{"hidden_size": 448, "attn_scale": 0.125, "lr_mult_down": 1.5}
Each number is 128 + 32 x the weight over the matrix's rms, rounded and kept within 0 to 255. Layers, rows and columns count from 0. Numbers have three digits each.

# o: layer 8 attention output (transposed), 640x448, rms 0.0339, rows 452-511, columns 0-63
# v: layer 8 attention value, 640x448, rms 0.052, rows 453-511, columns 0-63
# q: layer 8 attention query, 640x448, rms 0.0518, rows 512-552, columns 0-63
# k: layer 8 attention key, 640x448, rms 0.0528, rows 512-551, columns 0-63
o452:174102145132120142141166072106132134106154183116083211111118109109142168101155182167145102155108114104150123138128069134099188130112175103135119158139119152137104143142119099104155124138156125
v453:148116132130141123160113104113091183067078103141096172119144144109095106130120144115136066105092089077128107065155163110129099122139114141114167094092146159125159127088132110175172163101163086
o453:124112161161126155079141103150122127087091109149148119169164082135137187161073070093159034132123102135099131140109107147148041119102180061131123124101140104149098106150125151155163130134146152
v454:178178120138111147136080123147141083130133206135101125178115147099112114128166113095130132103158074073100129143130059124120126164120170150112145138091127148061108137167185136119085095095130130
o454:133120118129150077140128122147101150141126145091117117127102105129150172137120149149106166145164126112162099048124181093129172105140106102125091107115094103144142118091122131132225095143105089
v455:145117134125163094173133176128158184131096140104166121117066125165154069109147109105132120138116174187113132144085114133215113035149106138140137183151148114145137231107084109133141110178127134
o455:192089109150071126131160108128139115114142073118113229162084119093079136141114129104196151130112141119116149096175072166106102138128103133156135158200144149143115082130140159132086117182118172
v456:124148127136128115148112057127121165119139168105144126138097166152137138044119128134165109035094131116207184127126138122075140103152108143067127140115096145146182160144123185145076109147123127
o456:145130146089146116085122108151128136109136115161141124133150126142128129163149105123125105177141115151107082138119111149160116081122106103160091137165135109115130134115117033138189089116133120
v457:128150089168100112070136166109121170161107048134114090087141104093160164129143129146139178086132169128164166164194115107123108132127167107102091135179103114140133163090132137164151095119118129
o457:185089132075115131152110163117112131116064218189104138143182151120092098134056038069153131126150162077123078150134121127157107130081126162151112154135120081123118127124086158135103183091153142
v458:109116143151136113174110116137148132188137164178159151116189106152183112096164119161128187157101130095088140158164161118137161112114136178121106106112147129127143142139121108108136106154111148
o458:124095137069151125116134128108076123105138138117125120139102143156116138147144147137104134086073137144140126145134140097152160134048111113055129111191107082160114111099124097077096132142164112
v459:128124165104134122113154046099149119168102106128154181057166190126160113119082102144101117161145144132159089124055160127109129158148178159147134133131096145041120138166169170111083106129128132
o459:211121122083114161125115085114101121111139098144106068167153113106124115132131128139141088124109097139130181145114093148152090083117137096123098132164147099111083189100148092102096143163125128
v460:084113140118161171134140129116125103105136139151195113126174182109170107109141102120160114130125122123143119144101186106111119159154165102071118130114124139143153117151119118145162176093125106
o460:120134134116165103139133090137125117143079128138137153090083099112138132112121146125096142119137105129112141144178093144154126088086135121111165160106147134109046162138181105133129109120135143
v461:120129095119106119100166150123117104131156187132114166159122108160096150140130099116099160111126147106122171140179114090182125135082133148120130145172146117134054098120138138100171132146119139
o461:110117115163138147129137140168159141092149132099087127049152078082112148136085077067102135094132132111078111153148107150141125164146075084138103120147157088160123144130129151131118197132115076
v462:171115132110082144110119154161169140128157101092170120107130124084093081113135131100118129176196123121119134120127105117096112176137139067149138129123196111205038116107096113125117105134130118
o462:080137073155159129148140122113110161155083098132141112133156093135112101163115150153107192061160109140145148125151179126143128083097165166145165106155117122090138130160129116121156155076140140
v463:160127161142120141144137094103112133134161113147171119093118182132165106089113147131164137139139121101139116120114156152143089095133144171066061133132111147182129161163153102087165103135111167
o463:170140090140108125165140158116100116141052114120132117174157088148108161131127144120096080124133091138159100142154123087127139129119118125171164096101141146079151141074111149130124118099084108
v464:134103077143090145137139111106154127157143095155138106134102123166156111116064150132131136110141141179190201145108154106131117133105151109137176148140084146148101101142178132103137143121075130
o464:136115240124110085166124146156128108107078133129127130092166123131122116116147096153177105153083158090107154126144133105149095129121096172128091165141162093147142131099192117173045138072113126
v465:118116115113131140093114131146113144119116126121199064172128124052091127115099136082157146093130122121139173175127083140097093102121136138137104119150141132137100157107117146139142128106133114
o465:119120093135164134173117139099120158086147098168124156135185145129134124168088130118140142117120147100110099159139128122151137162101140169120112105150101144172160115168164128121172167124097104
v466:137092094162043125147124135092117090140131104122145104144106134105113139140166069081128106134096122168137130106138076133151129084143116170164172165160139125146126116097190182124143161113073095
o466:127132106149149134082158176153161174113074134144148130129128106088123169125129124123136150114145115125148140118176167145140159154160121124119137111113107067121149175108159153124128128132197098
v467:104124138133142148120135148050149078109110136119086138134091109126154138094134142164100102129072043130128134100135151117140085127133161153112141138151174112122134064128156138101135095114136113
o467:134096154154110132105122125179126165140136125149117091126144150170112134146076122099111138111106113118164087117094055119184154140145110087155119091109179146182123115125170159176121149096126155
v468:127121089130148137139139085080140161129152116160094087149124095139090119118133133109172119058124171153148093112186126096122054128159113081136122085086172157143096104157134150087158096170107129
o468:142132163138113174125151146119073118130132176155150153079194144123150179155118118124076131165124144099090179139111153093118142117124129165128141167080105164096176098105123089154160183182128135
v469:107109094116114163076129134115109138167123119154125129165127083109131091239173178165046099150115157118151119157170105151155145142073153111187135120113195160101155116089179150162133117136095090
o469:098163113125154127124120183083161110132193126119065113103138124129094132070092120077169123101153157155087166117143130133096132138141118130107045090130106128160122123160076157129159149119134096
v470:072098166140150162138127151114171085100139125078142107121171124084124069145150120114092115136161101083107153107102121127112138149120110166158152152120136105089155132105162126067111096159115116
o470:151150084111127114121105161116100114128125152140107110143155146157162135150105106170151129107094153169147137141144144124141161104104094135136118109149112120162098130163090100112117102144169185
v471:138164146134109070131115127102122164117146082105095097113126124117148176130159106118102136092107124141151151126132115079109142167171112107190075083132077135188129092139084132133100178126127168
o471:100147138124125189190149110081146105124147152193116145178090123179067171141098103136109119135113144122120174138123190129151082069138142095114138180132166095088142131128173112097145097099119107
v472:100192144157118130125141072089097126113126142103163183128108126118106100113119140101120105100138107102099109079103166115095077085154182131102072142079084087039136136142110109121104141124098144
o472:096146125184144107150171098114077100162158165129125145161127048156135134128193127107093125144122108144112143144173160111077149115137097098204163074136177149137092151154125101157112121083103168
v473:126168155146120104137107123103149152117102108151145129133070155114163152107147112135127115092106131130141138106104132129105106082148123177127161193122075141090166209166133101122097079124188134
o473:192123096102186086163146085128093085117118114145193123130180131120139138149073189189157079182129146125148101123177151171179150113094151105141093150137089110140123126134122089162149098129104147
v474:112152082138120129124155165077067094122123136117119137124139096114082149154079176122097109072171137147067120097103128178148081081129132104157147107073140145112164167130144140175116130098150146
o474:134081106168158152105110151101078115173118124104159169116116083101155160134142118117096090090115137136127132141150138120143126136126154098140127119096149155163148069158049119167168099136115107
v475:073153099096126132093119104122173210101140162173155077142101135137145136141187198094154140085104164124103108153122088139110127126157147098100127097143154112133140112194137058114146088085073171
o475:099200131163113106152162102122085122184147152083142130095117106185150076117126114146059104166128156096121098105116127095127119162124132138117134145123141139139117111082145141135134157198149094
v476:132142112177109101140132078135141142144128170173139125176151076101130112159126138066075155117133111111119085158134154106125169183067126135119158152087145128123212129140098141166108135158174126
o476:119127140157116125092128151121105081145129131083117122078184129141160174103151132160140098124176142086123115147160173149107117133188136155156099106136066145174059117102115166084145149102082117
v477:119094120142113143146144155114075125125172124119161174105114153145087058155165103130138135121151143076131092131119177090148130158136138141139129117152073189165119179169143158143073160165120122
o477:130150142137152104132125136100142154099091148120077168168152075143214188112117112103135115105139082113130179120136084156126112109109156103145153113161125101148121083102126073085114151126116106
v478:102083141078161164111110151124091055154136130085111147142132091181138183093157147101086126102141105136173096136112147136112139045164166132121169114085109106071133130177117109118125110146148179
o478:153181102170128123114108068173055121101136144141145099101153152117090108145097152124125094114187081122093145145133159082086117178149165137180142051141117201108165131112106082154125067128109127
v479:110120142121102135145093165133140129137170156114173152169118150186115145130082137121134140122118129086140146135121062098178098109148102152151180135140147139179085088139115129173104106087099075
o479:152098209124105169140167162166134125138115151128145093153100152138155112114124107130150102122106127141146106082119153157157128171098182064120073130101131122174146129099165119168170107118117090
v480:098159154135089127109133140117130156172118139117096150143198143095147099178133146092044185106111106110126131109094111130107151150101105151178115180124116119159100121140117121133153160138134139
o480:103101122067096169133115143089146131122112112152170067099165166166115137145131105156086113121099140129130126110100150091133121118127129122121146053096134127131142117135123143118153099093093130
v481:133114136104173120151139113116124128111094109116140143156132128192154115136144115128108137102063093123100125142151154103110105179119118125175132115157137130107127099126145096133121125133125095
o481:110139168115136129125135140091147138160156137166091113107133154109123137163070101145150137132135153131160117152059119141149083129165165132079107146105115133109107115140145151149129180137121131
v482:106108097110148099113148168109126162171113128164109120138170152148095097093205169085098146132121061084155123139115091132109118177151201117123117148146112140128154116132116118124127156117125121
o482:151126192123132134140076154216094106087102132124129156089108095159164111108141110130120059118088186113096145134070107135140144144104141148122137087124115199135107104130179143142137136128083124
v483:139135137181106154115087086172061128186136140077135127085185046117124130113098102150165121156159125116169172147149179155084129088112166118123136059166096123092188141157075081115115088135100152
o483:102152131104172167116134114142128102078148128123114143107176123093148114150156095153113128119149178082083134176100144149090093159115167104121130135140133138103089169095131114113056119101179151
v484:139074145110135143143134140151097156079115129118125154105108133163126142093080130129129128138134170148133167142086116114150135170136085128119053169141101154104143162135146125120145173155097099
o484:205136185116142103084128110164164146170135106123138059126142107124130097066121118117158107097124114093149098060152124128104152118117120092057156116090109096148143096146121118141078168097156124
v485:138145111120139095142066127132133132202165091145185116129138120140072070113134097151147098165141108125105142158080120139134074107149100135115126193128115140049130146144140100121125158137159156
o485:159107116146088113136135107155151114114102103104123101105164159131145126095153163072135149152123091124147088090169134175149191130095121181153188121118136106113128108141114160123155078166093129
v486:099133119118170130137113158150178068146150144108165123194095146162125098111123168152174103096091168127105121108095069123121151147134140169142145131159095084101131140165142113078137104121111097
o486:172127141121102128148099111189130185179135169134073156131141161135080138113126102122152136161108087123122153087137129125124116126086148099135087125050132162122133130106156117155135088139127151
v487:112160134198125123149110149105119133178096177102162160136136116106168131149106133119122153090121182123150120118141161169102156152100124181133142111117138132180145081120105125091134062095070111
o487:113123091069087098148136121086106091126109156138129108101143131148125142138164076161082124151126150142101150154125138136167095112155149141165095095137091110056140135125109134147113114141126131
v488:103139079146131135166155094163144174150120160114116124132092120155129121147178104127134147154134169058099116156105133094118079106163118107153104139112139118078152119146140140115156139069128066
o488:071095167137162142116089103064146136091166130117116138204106133129134106078115133127090136136091092158124162098141134144140172146157146119140146113163135143186120140128146117133087116175156179
v489:071146128153123105101082150153107123123120125114096142096127153145104147139179132157086115109100119153154160098151168154155130135119155099140130150084092131120182144155133135139112098134165139
o489:133094148126139128072103189125121122102121116127143184143070104125154132115137124153175083139097135122089125154085094162136127100135173094145135100155157161112124105116106121170139136077115076
v490:163130104165149168180154129178079107140142110113092107127120117097165138086122150162148165122211123156137131163136117163098154125078122176135094151129143105114170173091116135122127107129117192
o490:140130110095168106141127094103155120114130116137144134157202112099108158098158132117115094138162163121117112113138162100044143126168119116140167150103117156096095145133135053143124138153104112
v491:105096071124129100109122143161172106100128111117089082166110119084121154117165169109125143106151118107106087114144152096082169115098147132144080113142163159118123133117119145123118129110174130
o491:147123153108133156146118142141171124130148169120120138132114082138099136096080093138158126118153130102109127065144133153117135147119130125119130116114122125131118192140169147087120151108130116
v492:111133089079099158115107125114098096112092159119092165148125153135118094133122165140104102073093124161112138108158132114171107106160140133070112129084135128095195111150151136142091072143101166
o492:140135150169147131132165193067120123139108126104083126145129104123132165142113081155162106172109131098138170119115135139128166128103153028130099126128164187123154090154130170167169181112194112
v493:087101155156114110123079188099090091135111145123142112126079140066110081111158135124123115125141099065127116155136173158069082127109112101094137192155105104098181164112149151160120139121144104
o493:131102118163147103138117123166134114131111108117133158144195095108158121196120112125141126114092145168149143133131103177190102126115170093100134128121123140116098157124109135105130125150127167
v494:079149142147070101093092136100174146126182157146145129121191120100156095156128133108119179106091128143077128107115146171076127136105065146134144130113132178108152146085152153140091089148107097
o494:121149128160146170125139135141103113185113141128096168099145129172086170148176118113119112107098134128145084146106119100149138133146145148165081119127147094153130113149094127103143106102162106
v495:156090105115111083127137162167116122100108148138083152127122122114084141105127121131113142104160110121119138077148156118122123158128146134149155141132075139122068083098168131112175119135127126
o495:104099109088124122117126131159126126137125120085169093082108145079130091098091115120122057128085132138142088144108125171165088175132085130126132155104154142137116144107135114158101126120098152
v496:111139099127117153093176182135076099139102125124063136101121136132112148167122112124048102157175106123160112145137158070123159162088116153138187115134136095119093093109162112064190106176142103
o496:149109117132099127082093109087149159132165103122156128147114124145173128153115151115104152116085168138172125074141107131144127085147058167122135126108151114154099124128127148122079142127098131
v497:148131105143061183156116061104116090101161118139143120137063140108179150130134098139108136143089158109099116077141067089124117136165124141109200141115108152153085128147137138116165098135161082
o497:136113144137171140121157095115139180090143125159046179126143137114088134162112092146160135083107108161158146143118133105111128070097149090146018146105156046138142130112121107140113111103106128
v498:105131072154128163161102120158120128142083139197083190115135161084082147137161172099087160124164157195087087122116101145080107111120116135113131102068129074158164085117144104130188118147143142
o498:169145190121154094132147076141132128111137145103129111094173169152145115096103094123097110117086116079137142176107173129165129145142136109118131099120109134100148156140134117135120140082110134
v499:103148060113154158160133055133138144148084087093139151100130141093056168108103106100111146102140114096092149104147074093111113077129138159139109176118104129132167161119078115101107172141180161
o499:162121135052149128113125123088131091106144108186132099129147093124087100141143167106111167126132148121192104159141135130118139121093086155091161149136141138094075137165146178152125091155106098
v500:196138126118108124156160099122180159117153123159117156151113170093155176129135111133158087116110130139143138120109172159154150087070103122128111121157120140150148131075121113115142110164164149
o500:097092118129118091134090179125111103121102147086116100109188093171151097139107183138138162141141082091112120134168094097105124187155097149143186148140167077116099155129113138156149138128171175
v501:129125122162176155160110048064093128171165154082120160139104124094154159138116111110162091087101164127150101117121152158131091116114120173141182137123149165086145192132130136137121111094124117
o501:158114109128140139081137149134136095181159127106136163100183188133101153127136098119097162130136101105144158147123096089152113095129155098101129100069174137137098109125158150111114141175135142
v502:142130139124158121101118112144115138147080152148159180160120127077075087132138089117135110139188142083130116095144165141132109154105145109152095154186104105115100145202141124090125133063131106
o502:144129108134120102156145136092117133126114167100154138141097140114170156083120181077128158120129145090079126158116073091038141135103181139160125095087123138118152187140135114137096068170114153
v503:094113122129124149094142097106156112106170117147128129149100106138145116159097165162120127110109085130111119110120171080191110151094080150160111164126102173152149086121183100118149135146103108
o503:134117135149108089128134134138114158126124125122098146096155141130114098139137086126070134113087125111144119124145111110124104116170093103098123138078173072122125133150096150136148148086123113
v504:166112128136183104137183143142136151200124121088104217097092153135142058033134088146108128106126170175158084111147129133146137105159136116085146091121109110127113173073154088186105157079083113
o504:180109178102080121127093100137137125108101139165136118122101161131122138077166171129161147171185090134144158102083125118077073134144089108130091176136088126111112102116148132059108093159107136
v505:116140094112132147123171120183120111103111111138136127136043145142144152132144179109172142126067115179057131134089120084158117062144133133114092106164103164165120155183147123108194082168184103
o505:118134148108158104132135131092128173119155132119080096158153068088135124133161079131131098161100120131117109117152152128080126109164162116135120108135158143126108127164122151122066134102103143
v506:146084113122113129125194108165124086104129161131121090185136125131149145163133121120110117166130174168115105097131119108154116143169133129102172103110127153139123133143131158156144105136117072
o506:109149121170121135127135154139161155152139121085092157151091130102154136106142135163163130105085109110158125118125108104100198160151067099123082106116144161140127105131137141117157128116136140
v507:059115087151161137113119195088113101140182109194135073130177174123147138083160113126113130146140141184108135136100140140159100164148115137103131186113122102088138125141104094159148146097146106
o507:122117126156089130129112176104109158122169090110133179100114131129099090125161108086100137128136147129137138090174110153105129085074112100120143092097108107127110149108135178116139104114118121
v508:124136144165143127125126119094145132137117143082125161133165150116074115113160065128174150123132135134169084137084112186127160088134111105090108150189117142102120171148089105123126107163136176
o508:109178105135131166106107139147130106113128128131142133119123166143123159154128184128075162106144095101094196136195113118122160111155096104145208101131116133141125100132103115073097124144161158
v509:148137078120138173135143131189108158164088137113067140148089137116134108129097101134172160106119126132148161158165162150146113087133112161095125059086149204158118123124131139152158121152156152
o509:167143119140087077068097123117126115142126135106078125100167111181120176152141138124126139168122136092096061091111134116133111173157140100166148131119100134097139091155105168082150124148141136
v510:088116173177080086157117132111079122099128103151111105145100102133143125150142106110144080013113151165157105085110088114152068133120161131158097091090136154136139077103140158144175167109164156
o510:141128168145161154100134195154096145087119134090155127134132138154061082163118117094123144149146120141103142164122144103197150089081157117107165116126160131166088108106139139173176095115195068
v511:083156133123130127146108146134101140082132115142174133129086121177112141150124204092136095137126136165146101149193097079142154111103129123095091111163095166163150107125118140099110147169142113
o511:105132142205117113111132160101171133130136131124073148142103119169169135152098095131132170150101088083159141155092097108162175126112135133135122101123104103118130101116129110123180148088097134
q512:140135112114167107154156137179122104103122141150052121148114114122133151137158129158142097130108092093180137104106103156116120147168123159143122159156089118138131080133121128106179131136145070
k512:109105148130126110124108145129099096124144141117122117126130149123143153116099130100118147097139121124142160129132173118107115121093163146138148125106127154131138148152148130120114105114167158
q513:145139163144087129164142135134101127103102141144092141101121138127112127101166162076134119127164122118131083137118129115124114092145145129141179175137099137135129128184125145084099150115144094
k513:118105141103151109139143124121164151155151112120135117168136109139120180093127151150134135101080160130174141090151133121114155170143140125129147119111122122174137157088125114102135086122092120
q514:078125104085140137096151155152136119099087125135072084138109134126084147127114110118134152138136082159157151106153110101114174143085115091137149117156116110127111131129171169114153151094116118
k514:106129099086132145124120136180140118168151102185136120148138135170111170148108144111101147130142141119173136166146171142150117151153107113121153110110106118151132137126127119104119160135110116
q515:169142099097132113122145158149102168126074195145145106179089135147087124119172166124114184149130152118153121102132133117141140142128119130134152100156104123099138170082119102111124070161120133
k515:086095097168131119130165084124119131138152114147128150108110135093129098122161100167115177141159106106117109139179106136166113111087108152147115135137099127127117111092122110108094143125158132
q516:112168132125082098091135139095087175167167081146175117135181103142163137148106092111116168129123168145121132125139147152163144144163109147151152107162162134122171112145164110139151107148124131
k516:155092129158103123157112115134106087190113146076118141149149185140171184121083153183154127149123117124113117127133119120126088132111142118132126075098152126066142165139107183098162138127169101
q517:108156132149110122150146109130146111144135145109172134092112180164148137164103118152166062132156182087130133161120119114152116153155154112132136079152148152105116123110139146140129117165143107
k517:129113156135106095051147172084118124157138181140126133144150110062123120167122108153128159091092116120101125134122095152115157131135098140087119169101185085107115149162149120109118059118142081
q518:176114133113155111110135174138161112104131159126095143154087086121109132145138122100109136134142084135141160136127120120125150109112078096086126127142054114161125128143154126098145108125084127
k518:094153114108094162112163127129150123132143117130110160111139146103119074163105107133123114155171200120056118164118049137082119117114157160165112120103173089061138097089099156138128113078118133
q519:136146137154154139116118112095132141135098056131138183161119142128094158142137175144111157190115129101172110173122176102095134167177126146137188152112139107128133164193077152116102078126147139
k519:098127106142090097099139082081156064094130094092148107127149162113141140116116150189154120112127124144091115152092158104145127119152151159092126164106168138095160139124100170107145124100147162
q520:132073072134113115104123096099151162159085109136153160111162113119118129123125129160140146138117165160159123149130145106140118155176115151149150121115136079179102148152103108144143085125097134
k520:098111104128097148180102137154151152121121177070102110186112137144108150090148124182143125128141072121125082120123149099132107105131174157176173139086121159111170119143100148113137121139162228
q521:141109161121102066139162125112111129144149091109175125088127151122134171129125153166103109150132172132123126115129103081113120124094143120144125120147157146072139158129180112135136145130116154
k521:109117094154180089135109160127107118087102095149142087146097088189129108101119093104107148123115120089123125130153180115112132137176139083176138113162118143181131107121161082138142165147124094
q522:143121112090090163090131112137100056154111096093154025130152138118160097085150136199128173103106122163120076162141186118135147122145094129157204128095167125157174188128059123129107048117128140
k522:113114150137159164144096111157096137162099116144125094157105138168126111130112109126130121176139145111182119093091121120131127140165158159085136113118095133135142148167163107157141156170124091
q523:149107139137094076132124165122089094134131091178089109119103053087128085144131119119118137097120089090097150142133114154199161111128146118086109125120102133115142071156079141154129194157119129
k523:075138106069217209129136124130079076131130174148118166098132079155177109095168126073133138083174074152049124109160148120098112156187147079184151128147111177122118110131194125109162098135125126
q524:114102066155096109098085132122071151105157137147127119116162183101157144107090109094086155177117109101117131172157121136132109085121083131122135149082157095148137168104121124112075125087097120
k524:112160135169180113090127096140142126126094140132118175102146128132115136143111114155148155126146149127158139130147141146155167120138158098099174143147183165148148127157151104123097151179115099
q525:138103171146156108114114183172107141131131159124138120159109131108144128142123059135103099122169118126123169092194159134106166104088089128035048133158100175084114105090151140160106177157159087
k525:105126154137138102144119129156080085140103129138096181106081101116118085073076150082083125095172091162155176140182138111095187173165111102144124085137044166171112114144138153132091147184102089
q526:172109171136125092155082163091122162101111138168121116114144115135136139121172135155131152165157137091111125112142127123140165103146158158144080115141106152133145090124145101080120126167143139
k526:086127108156141153074144094109089080127123112142103163111134123100143095178153112087113133174111150180138154120193146091124097161186126113123143128181166148113148096119199114168124125154122097
q527:156116147174152065177143113169090167162165136162137163085109162105135135188133142104066105118150107117126108101110141172135135104092133028123088137109130114085071116104149159128119133153130144
k527:115141124129103100116144161111088104140099187152153183131130063137140103105147120134125110155164142146160142159176135082159125157136142093161136122153102148073129108118148171155113145176114102
q528:182137128093081132113152152126137148136093131144134132102139125165151128111112190097130108136087124174097112108140155070115105121103127100136158164124118141133131146202047142170139084089122135
k528:178163079168161167144090144190162105078174120133170069164123107144160140163102141107142104153122144104139100114099052115072141078171165124113178141118141167122109156136126091069171102128105176
q529:138151171175124128097137169126091065138101109150141129127086151138148129109173168135133109146169074166174125126108098136089081126176090103183169105113088070101097120136167151105147146129144117
k529:143120074135158173094121153118127141081099158140132177134120108096106113176091084105145126130111115098102121119088130110095103125145166124104150110160124115136095089157171099091171149137134090
q530:159112092119093156134113149132112050114107154132147128142100122147083123117143146104176141159131065166150087116132180053154146162132097121142111130097113125131086120188133135222143101095144179
k530:145104100106081145143106093127117081109183122130125126140062175135158121171138122171170150078133114186119124158116080168121069087193134164115146168128117147147149136155123139122128148123164160
q531:183159073109155113096178108100102123115130066158158143130162105178139083107100152112179108145119151079122148146104082125113180134149125158137163177075128104092218122139096137166141115133097144
k531:140131182152137131146123162097139117147103146149108140120159080191144108127125089066121116077129136139151161153164175153130193114099084141155147151120176116156119129170084075108112144059177133
q532:170162130156055172129150131083136125089086059073144082122203131114088072160173102185175154089107150136151146174160152108135125150080103136166173114130192131126090169151128194082144096117152109
k532:160110126151157126152112131125092150087074136118136126136152128143064096119081134073117100157144165159100140109147136142146133189095146025099127159186118148079140107118131103129152153152129123
q533:149116179190146092165112160192113142149137161159162169184088153077111183093134076165118121181135126113131163070114166086142129117160131120052176058134216157173159103092140093083107149140117088
k533:126102067072157107120163067150101125151149131174072182059201111112067093122098169141168106126144116146074138115148181171140116157136079123109136125122112109121142102131115114139092105157134086
q534:114131081172118128095106024141124118153141133087115074130184124079135102142078177047105109131095113112157124140167100174186154152172099095137102105061109130098148079116121178096144152130144093
k534:136128190202111132106131084103137095127099101087149157154137139146115091194155085149130152078075130094118117109087117163196167224122159150155134184172076138177158157160139093060159181110153094
q535:098138130083089155201165160145173115102119164117144096088137154128140146167054152090131154214100155156142115136134134119154079129152083106129107058121154137130124126131154112121129152149131139
k535:138140064108131127102128170154125145166138109093155111144126094083186078151141125081174088133151127196135103117086099127118108089108091154122142106091125140179155139091143138152150151139131125
q536:070084165149132083139124055158156096089089122127050144085098090106122114098120089113153134182205114120182139148121070103140152129103134115153142183149095141107075127147197078217090178096143126
k536:206141063131083120153145081173122146092119148127143143174116057128185162149154142117157096143166102106073141086104106156116132102101134167085130172181186100106146103109037116131092100109145134
q537:139168095193129078113150169082121066095108102180155164120164047199100087140121169167075094118137167137127097156091105055094170099079181200154189106186142100185186119212083091156184095145070087
k537:057173100170167082138130113084101071077099164168102131068131167061133138133083109082143126123165078156113088150212071114108116114112180138101117122159087135127070180118122122181132127160098134
q538:108079120114088106123074113143159130168144165078110157133110095095154135144103115172134178164054180086112091100131138146140132099090117133065060171134148139124178126117142116116115167157124119
k538:135054110168165092042115073081125157158086125139158136134113154068098097140117148098118116163166200044144121082146045134128082118134198192126138084077137069150137116137169099193095097126114107
q539:113142132180065140112128134041083165146149170086117095102120175147170083139113114184117168203161065148110112077109073124140110152089099098190067165043130131070116125079153166099076150150187141
k539:187109107139120125068114141163108169136134099170160079142147143079173141090157089209084161154090110142140097163115145160079161153085134101114124124140142152124171138121132125113112148140183104
q540:192151141077090123114156155117124061123106118077182105162103162133084189160107058192183162198134126041113122104106139185064124157136147169148069142083118137113142172122097127099092086110100181
k540:100157146158143084110140085139124119128139088138131115154126151121166163146143109157150144194077188148127175104117098142061176156161136149135135131151133111103113105126115128128113126119091126
q541:140115047064046146110132136149121024100158109151151082103098152112101143148125161144116125128113165183110108136205129185127111158189108128123121096196186107133090137106108122065107109094149140
k541:162107131122096134120163141121132140128129131168150133109159111139143081070132145161153131150118138153102093107120084157053066093135157160151109098137136132151179111122117121081107133072131097
q542:132145145150181124127149128132153123100159187120154176103121143130105083142121210119113167114143101120154147172101106134179085127122070111074179117204159171134123178094168142152146146146131112
k542:172184067149141095137130121086080155141120164144103115153087142109121089094081166116101153090172125141155142091138148170189151149112180142067105087162089100115213116103153128100062191154112154
q543:147183149112147150152181197129096102109118239107190139108136117077209111183118070107142104176122165138099063207079113119155137137125109088111115120068094113112112147079163113039097150149126123
k543:087133134145130117138073110179138165092154070090126145086132149158139135186108063104190091187157196092113139193127123103131092102126130186191097134148145135155117051130195122071082117176170150
q544:074173119067115074143139236097133129119111150085143163160058099040108182164129120085122133139132151076123153129126140118130162164116133114079128144113111103123161128155153176093084063198131151
k544:119137120138091107093113152137189095070156154136184151128124168133159159139146126131110176137080189118172134144128177049158121117109166210147062143110158121162114108093090111156175114126136105
q545:084139146105140095129117104132115129142148146153080064173122166131113073191165180173138165089110163130076122118096131075180176162145120102160136122116106123077071051069191122182068150081130150
k545:086159136150101133139101048193070136176185160135155111096164207143169160085189166083172100130140117148138176133114128154087160161128150144103100148126149102138158094111103165077109093099123082
q546:155138138138161107112109151203119136110116206129181112079138158202097074075156133093119149124136152129177225115113134106166106113158156162169091150146118132103142175130123120103090121124118126
k546:093124135109172159129099150131143122124144105115182088158120149103136139151158116064148101174102097107134116197083109167101182122117101122123189137131104127139151142165138099127143127151124021
q547:113130156117059128129090118162170197110151144085159042094125089125109111169097096121158172144128142103112102072167139150092103121145171134124161119098147145128156130167132135084148170122178150
k547:173098147190174086097109165133142151098077124098074103162038141180175081152103033185180088172130109113122154126127116172112146117125135082108163137131115068153160144145109107120118171162166065
q548:169147156172120066128096079066103112108150098179152138095115088159137153096156171124116103136104134133197120122170149134094145115124101156117108165131154099174102116126171150225170135154147118
k548:123141155108172123084160089163079103169102157112095090140157132111097161136135131068034104079136069145118159161109137186126149097151052177120121104126102160185095139131131069181150094123112076
q549:108100059142183117147071129148121095128124172064146131148110143098083141096103082061083174105181132095092146104143156131149133135174101107189112203109152054137105094110168180179093086137132105
k549:073134102142131136125081092161088111093125146143168155085117119088138126093068150133171103135092097101128138113131055059098161134178075123200095133138139117102150135135091163113125096152116102
q550:089143141102162145127173160159114093139146122117088071078114121213129099098090166139051085110157074128083178117101124159101165136088130140107124134121084083208149141182094172096092128167127158
k550:106077108193138138114126160161119172110173131113141137126111139194140146193141130157165076152154107111109150159147154125154109122091161153142090121146139183172120099142165173116150107143160195
q551:180088133162112050124047037122055162139097077125167162181084128119150109109141147095080196135124103155121130148094143151101168149096104133124177124083104135160135148139127104097208147158182157
k551:176076153104098110122095126071109218140109139113149143119133123074138115082106177133155163103096081126105129106060076104124101162103145139131160255121110115112151155107168132103143142168122151
q552:214131144154088201051172129049161135200101148197066130156126107122092140124088106158073174134094152131163158110071103120210042211090149143125107155103116152100099094131109105129098194175109110